Weights of a small transformer language model.
Size: 22 layers, width 448, 5 heads of 64 (1 for keys and values), MLP 896 SwiGLU, vocabulary 20412, 52.4M parameters.
Architecture: no biases in attention or MLP, untied embeddings, normalized queries and keys.
Training: a variant of SOAP for these matrices, 438M tokens, 6678 steps.
Each number is 128 + 32 x the weight over the matrix's rms, rounded and kept within 0 to 255. Layers, rows and columns count from 0.

# layer 7 MLP gate, 896x448, rms 0.124, rows 373-382, columns 0-111
[[150 164 158 111 173  90  88  86 144 110 175 102 164 127 104 114 165 174 148 105  81 190 192  93 195 163 139 154  79 117 142 112  96 120 102 126 108 184 101  83 131 112 102 181 115 129 158 176 126 124  92 140 138 146  96 113 145  75 138 131 114  93 135 134 122 181 127  47 130 105 124 102  91 122 129 130  75  25  91 111 170 114 104  63 136 140 145 159  72 102 155  83 133 125  79 176  99 135 154 177 149 150 132  99 132 148 156 133 141 138 104 111]
 [144  47 243 100 138 109  90 124 144 128 108 107 166 103  81 156  75  86  50 141 135  87  94 107 120 146 190 113 152 156  66 117 127 166 134 116  80 104 138 208 117 166 134 139 140 176 153 170 132 111 149  96  81 144 112 101 125 154 145 133 146  92 161 166 108  96 151  87 127 127 121 156 135 150  67 147 218 172 100  74 150  95 151 143 156  74 132  97 114 115 116  79 118 125 112 148 112 129 161 190  71 156 102 136 155 185 128 123 105  93 154 107]
 [117 128 196  63 108 150 137 163 110 147 145 110 136 140  78 149 118 137  99 110  72  88 147 144 105 155 134  50 204 114 150 122 125 130 103 116 163 129 156 119 143 150 115  98 120  45 122 170 195 103 164 159 138 117 141 105  94 166  94 101 127 113 160  98 166 143 136 168 141 114  75 119  81 134 162  82 145 107  75 112 167 165 121 117  98  62 119  99 153 137  92 124  61 148 154 146  94 113 140  98 159 147 130 123 160 134 128 117 108 140 122 137]
 [ 85 144  97 147 169 135 132 130 153 146 144 126 187 171 139  88 162 110 114 141 197 123  78 133 108 122 163 149 149 122 117 170 255 116 177  89 102 138 150 147 148 131 146 147  62 203 142  62 150  88  43 113  99 106 207 110 158 118 130 144  96 152 197 122 104 172 109 110 142 111 118 135 135 138  62 139 108 179  47 135 156 119 101 152  43  67 137 199 140 221 120 182 130 181  80 148 121 170 148 145 123  94 133 148 121 118 155 114  85 208 120 131]
 [126 159 134 138 106 116 111 119 126 124 126 131 148 134 170 119 165  78 114  84 131 109 138  79 179 134 102 109 103 120 135  71 150 147 172 125 124 196  96 104 138 150 137 108 150 163 132 111 145 153 113 104 147 157  79 122 177 186 147  61 114 102 138 161 126 125 108  83 140 162 117  91 127 135 144 108  85  59  85  85 138  99 181 107 113 144  98  67 172 148  80  99 123 154 100  56 140 142 140 154 151 166 142 101 145 159 100 195  94 134 109 180]
 [163  85 103 114  77 117 110 149 190  66 195  97 123 137 156 115 170 165 172 115 108 120  64  41  94 154  85 118  79 130 107 101 190 143 160 175 152 103 120  39 123  93  92 106 115 144 102  96 123  92 135 163 157  92 162 177 135 119  77 178 141 142 125 102 111 138 101 133 133 145 162  93 104 123 116 158 142 104 150  62 145 164  94  94 143 149 162 151 122 151 146 161 151 164 158 108 111 189 115 131 107 158 146 146 139 107 123 227  76 152 115 175]
 [164 154 128 126 180 139 157  83 139  89 104 160  85 146  81 200 119 107 114 130 125 143 168 107 112 184 110 162 150 167 153 166 109 139 157 165  89 137 131 107 110 127 109 102  96 134 121 118 124 101 157 120  80 172 126 135 163 190 149 192  92  83 110 126  70 123 126  87 136 167 163 104 108 117 135  86  93  90 167  53 140 113 102 168 119 109 145 126 133 166 101  88  93 127  99 113 139 120  55 125 124 170 116  91  93  90 150 165  70 104 121  76]
 [151  68 124  70 114 106 117 101 190 127 156  90 139 106 164 122  92 172 131 157 177 200  83 166 136 108 156 188 136 110  97 155 168 102 149 155  73 144  15 101  89  90 121 121  97 190 117 150  71  97 120 181  90 138 104 195 110 100 104 128 140 101 126 121 146 138  92 123 120 112 157  87 116 143 123 118 115 133 103  78 126  73  82  65 130 104 116  96 151 136 146 170 117 173  84 112  93 150 195 127  95 108 153 162 128 164 110 131 192  51 123 108]
 [157 147 143 140 120  87 118 181 120 161  95 145 144 162 163 162  91  94 108 123  80  88 165 142 102 150  89 123 131 146 137 140 158 129 151 145 122 124 131 145 135 130 119 147 131  62 165  84 174  81 117  71 140 130 151 185 136 143 139 121 101 130 115  72  72 108 147 115 132 202 123 127  98 137  99 139  88 148 147 110 103  99 141  78 145 112 144 125  85 104 178 138 144 150 131  99  77  74 137 125  99 113 150  96 149 147 147 130 136 155 174 111]
 [173 183 171 186  83 118 144 124 136  98 150 155 167 105 100 142 104 161 102 105 131 149 136  96 111 136 109 195 105 192 128 140 125 120 178 130 126  80 156 166 163 155 108 127 157 164 150 162 105  71 122  79  72  86 165 148 126 128  89 148 145 108 116 122  98 134  87 112 127 171 135 186 152 121 170  87 120 123 134  44 148  77 104 118 163 199 113 122 209 151 153  71 126 140 100 144 104 163 116 120 106 113 155 123 184 101  87 117  69  98 156 121]]
# layer 7 MLP up, 896x448, rms 0.125, rows 373-382, columns 0-111
[[147 167 155 180 145 134 159 122 113  87  91 132 171 176 121  77 139 139 115 176  96 168 215  84 171 150 137  80 141 119 147 148  84 103  98 142  74 201 118 119  95 141 146 203 141 124 126 146 159 145  90 132 169 191 117 155 137  94 129 125 113  96 128 110 158 141 143  84 190 123  80 181 117  91 106  76 112 120 163  86 142  91 124 118  72 104 133 158 137 134 116 112 166 147 174 114 126 141 162 124 128 127  89 102 134  90 173  88 142 112 117 101]
 [122 148 192 133 149 154 126 114 106 122 135 133  97  85  81 118 184 172  48  75 110 112 118 115 109 108  76 110 101 154 120 167 144 125 163 130 111 125 134 151 156 160 131  61 135 148 124 118  48 108 103  99 168 142 136 144 148  89 128  89  90 109  93 133 139 160  98 204 139 133  94 107 166 113 159 154 121  89 136  91 101 181 106  83 144  66  91 151  97 171 136 122 117 111 139 137 125 143  77 143 156 126 161 144 101 149 175 146  99 142 164  92]
 [123 123 114  59 102  84 114  90 174 141 129 148 214 203 126 195 183 108  77 157 116 101 138 173 136 107 132 141 128 172 145  87  99 153 164 109 145 149 159  82 150 164 103 165 161  60 155 144 168 149 121 140 158 105 137 170 147 147  95 159 185 139 118 152 171 150 154  84 106 128  80 133 133 148 184 147 122 152 148 186 150 156 146 117  86  85 108 132 161  69 111 110  97 166 210 101 108 139  66 109 135 112 172 102 107 140 150 140  85 130 145 132]
 [109 136 204  98  51 123 107 126 104 146 110 134 118 100 131 128 113 123 139 138  40 161 168  65 130 101  70  76 155 149 115  94  68 101  88 142 133 152 101 157 113 135 129 121 154 135  88 193  93 204 180 121 120 168  78 104 156 106 160  92 206 155 118  35 127 151 110 132 134 185 153 115 111 155 128  83 109 116 138  88  92 114 123  79 199 128 150 115 120 109 157  67 116 131 160  54 122 107 129 112 165 115 108 109  78 213 157 184 102  89  93 134]
 [113 129 145 102 112  98 126 164  63 120 173  94 145 165 126 106 125 140 110 122  98 134 131 125 156 145 142 133 156 135  89  70 137 129 153 111 115 131 139 175 127  85 105 116 103 115 101 114 153  98 153 115 167 124 154  79  87 142 110 194  98 144 130 141  89  50  98 102  73  87 109 133 160 145 143 153 149  96 182 113 126 134 124 121 159 122 117 151 119 119 126 121 114 173 114 100  89 137 111  98 126 134  92 143 132 146 141 112 115 151 141 160]
 [142 131 118 118 125  58 132  78 166 135 111 113 126 100 115 163 142 129  70 179  89 110 146 152 151 108 165 199 117 170 109 113 140  96 136 182 152 143  49 149 134 135 104 150 122 104 106 128 120 136 123 116 101 138 153 124  74 171 106 132 149  99 134 101 122 128 124 180 149 116  92 176 169 126 123  94 112 124 125 127 169 105 151  78  90  94 127 134 114 146 116 145 133 140  99  74  82 151 157 104 166 107 130  94  95 115 185 159  94 132 127 156]
 [ 75 136  77 112  92  89 121 121 151 160 133 144 138  62 177 153 114 173 175 127 187  63 169 120 147 120  95 175 139 180  91 137 140  97 103 106 123 165 148 119 106 139 116 152 164 141 135  71 135 119 176 125 132 143 113  45 146 151  88 144 128  88  78 144 152 162 122 145 121 161 123 150 141 122  99 156 154  92 107 167 147 170  92 144 136 110 156 144 124 116  68  84 147 173 177 147 101 159 103  85 172 184 123 133 137 151 134  69 177 143 173  79]
 [110 190  82 111 100 188 149 135 123 131  71 132 112 150  78 132 140  92  85 119 151  99 140  91 145 125  76 117 176  93  63 164 160 166  16 196 121 134  86 125 137  94 147 117  96  73 131 102  83 103  87 107 149 146 134 129  84  83 127 168 127 100 134 191  56 126 114 149 114 110  95 104 103 107 182 116  67 182 112  56  91 111  85 133 141 162 164 152 162 153 103 119 134 136 203 135 144  87 154 151 109 126 144 156  91 143 137 141 195 176 102 142]
 [115 126 128 160  92 107 141 122 171  68 148 138 125 107 118 123 145 128 137 161 150 167  67  93 137 107 170  73 144 123  89  83  82 110 163 127 108 134 117 126 143 133  53  90 104 199 157 119 117 114  86 168 125 153 111 102  90 113 129 161 139 180  64 101 137  76 117 139 149  56 151 157 113  86 104 155 137 167 115 102 144 121 176 128 133  88  91 185 158  89  89 103 133 146 129 144 131 116 125 145 142 103 168  77  98  94 110 149 101 142  79 101]
 [122 168 160  90 115 101  99 141  92 105  96 137 149 111  83 125  82 131 121 129 121 128 169  97 141 132  84 171  70 123 159 168 112 102 180 142 155 123 247 194 177  94 151 109 119 153 156 111 149  78 134  83  66  96 134  84 179 177 133 166 123 135  93 100  78 133  52 129  95 103 137 171 120 118 156  81 111 119 149  88 128  67  99 105 142 120 112 141 145 150 136 113  98 134 124 135 151 103 116 105  94 100 143 126 194 140  90  85 154  97 119 206]]
# layer 7 MLP down (transposed), 896x448, rms 0.121, rows 373-381, columns 0-111
[[100  98 143 135 156 131 107 128 131 123 109 148 122 147  87  95 225 132 131 151  99 125 133 152 155 128 115 116  79  83 115 114  78 110 101 227 157 122  85 119 182 111 127 153 152 131 123 147  94 145 142 184 155 146 151 163 160 100 173 110  74  87 104  61 147 243 144 146 121 143 130 119 115  77 177 159  98 139 114 115 143 127 110 120 175 144 155  79 118  78 133  73 164 151 153 186 150 165 190 113 118 130 109 131  88 125  91 170 201  96 143  88]
 [104  82 119 128 127 186 113 112 154 122 123 148 122 138 155 112 139 111 108  69 125 108 173 118 116 148 166 120 143 109 110 122 142 100 133  73 118 117 125 157 127 118 109 163 184 132 202 153 165 131 164  88 139 107 116 147 165 111 134 101 167 177 158 165  54 109  92 132 142 147 114 156 163 114 106  40  69 131  82 117 171 105 156 116 109 103 118 113  51  76  76 142 168 110 119 133 122 129  91 156 171  58 105  88 159 124 139 111 127 148 180  85]
 [ 90 130 133  89 162 156 128 129 132 120 112 105 113 104 113 131  98 122 136 108 115 119 100 139 133 123  92 155 167 177  87 161 123 126 137 103 120 131 115 128 146 173 174 144 160 195 122  32 171 159 120  97 147 119 133 152 133 164  83 127 157 182 136  99 113 142  34 148 147 150 145 158 129 146 114 102 171 151 178 149  55  65 188 143 113  66 126 176  98 145 132  89 104 175 103 139 159 146 141  91 113 108 155  68 128  79 138 120 115 129 129 190]
 [128 154 206  90 144 126 152 114 173 133 123 155  89 110 170 205 151 161  85  72 124 180  96 136 144  77 173 133 104  91  99 116  92  84  62 153 147 166  92 148 139 173 134  98 129 167 137 177  93 100 157 109 109 191 117 150 177 149 196  81  88 115 100 137 162  90 119 127 215 122 185 109 133  35 163  95 151 172  97 167 116 144  85 161 158 150 187 110 128 143  95   0 170 147  89  89 152 130 137 128 113 107 177 138  78 132 167  94  32 125 136  88]
 [125 117 204  98  75 180  65 157 149 154 189  97 189  85 141 111 143  98 163 148  66 198 144 129 134  73  98 146 164 180  92 104 109 133 144 197 176  98  90 163 168 117 180 101 130 131 145 159 100 154 164 118 126 128  72 190  85 119 148 122 117 149 162  78 109  91  59  66 125 109 104  79 156 144 169 101 164 101 110  72 163 104  72  99 143 153 173 156 191 122  92 147 113 102 105  98 203 176 136 136 106 136 168 182 127 163  86 121  86 118 134 172]
 [135 142 147  93 146 103  97 117 127  69 126  98 102 101 202 134 108 116 145 172 156  49 114 169 174 167 122 115 104 126 116 166 111 129 125 119 138 110 192 136 105 119 162  84 150 113  93 118 117 105 204 182  89  98 155 146 142 106 148 118 140 126  63 100  79 146 141 142 108 103 109 141 146 112 128  79 167  84 152 135 164  96 161  97 149  85 139 140 156 138 120 145 136 138 126 180 132  75 148 126 138 107 118 104  75 116 138  60 187 141 155 167]
 [160 136  94 123 127 150 123 131 147 129 158 174 101  84 168 133  81 146  98 135 185  97  98 110 158 127 118 191 120 121 115 164 128  60 145 118 155 151 140  97  80 145  79 175 112 103 119 155 122 175 120  96 114 105 144 130 100 167 102 129 139 103 142 141 173 152 137  90 141 125 110 122 153 167 143  99 149  76 121 183  62 124 110 116 188  95 156 144  83 109 107 137 180 127 127 199 152 140  87  68  58 158 104 178 102 129  91 127 127  72 164 146]
 [ 82  92 145 123  89  99  65 166  83 153  85 128 167 122 163  87 177 134 163 239 135 107  92 132  98 141  96 154  65 111 182 121 113 194  84 164 171  52 132 158 153 175 183 117 161 104  85 111 152 101 156 191 147 138 132 148  92 141 154 163 151  90 147 154 113 160 153 142 133 132 180 177 145 101  84 155 148  96 128 120 178 200 109 102 121 203 180 146 131 182  89 125 139  82 123 122  91 117 102 158 139 189 116 103 137 152 142 109 168 157 108 114]
 [196 138 106 122  71 129 107 136 130  93 103 109 132  71 166 110 151 138 103  77 153  62 164 121 117 164  91 115 103  91 110 103 111  71 151 107 109  69 199 127 136 116 141 139  86 172 188 159 117 120 152 119 136  68 114 213  92 166 134 156 129 172  73 115 143  82  81  74  84 134 126 141 157 176 130  74 124 102 151 103  56 116  88 161 137 147 138 137 152 170 180 111 153 168  62 145  82 159 153 134 138 153  98 104 109 137 111 188 140 128 146 111]]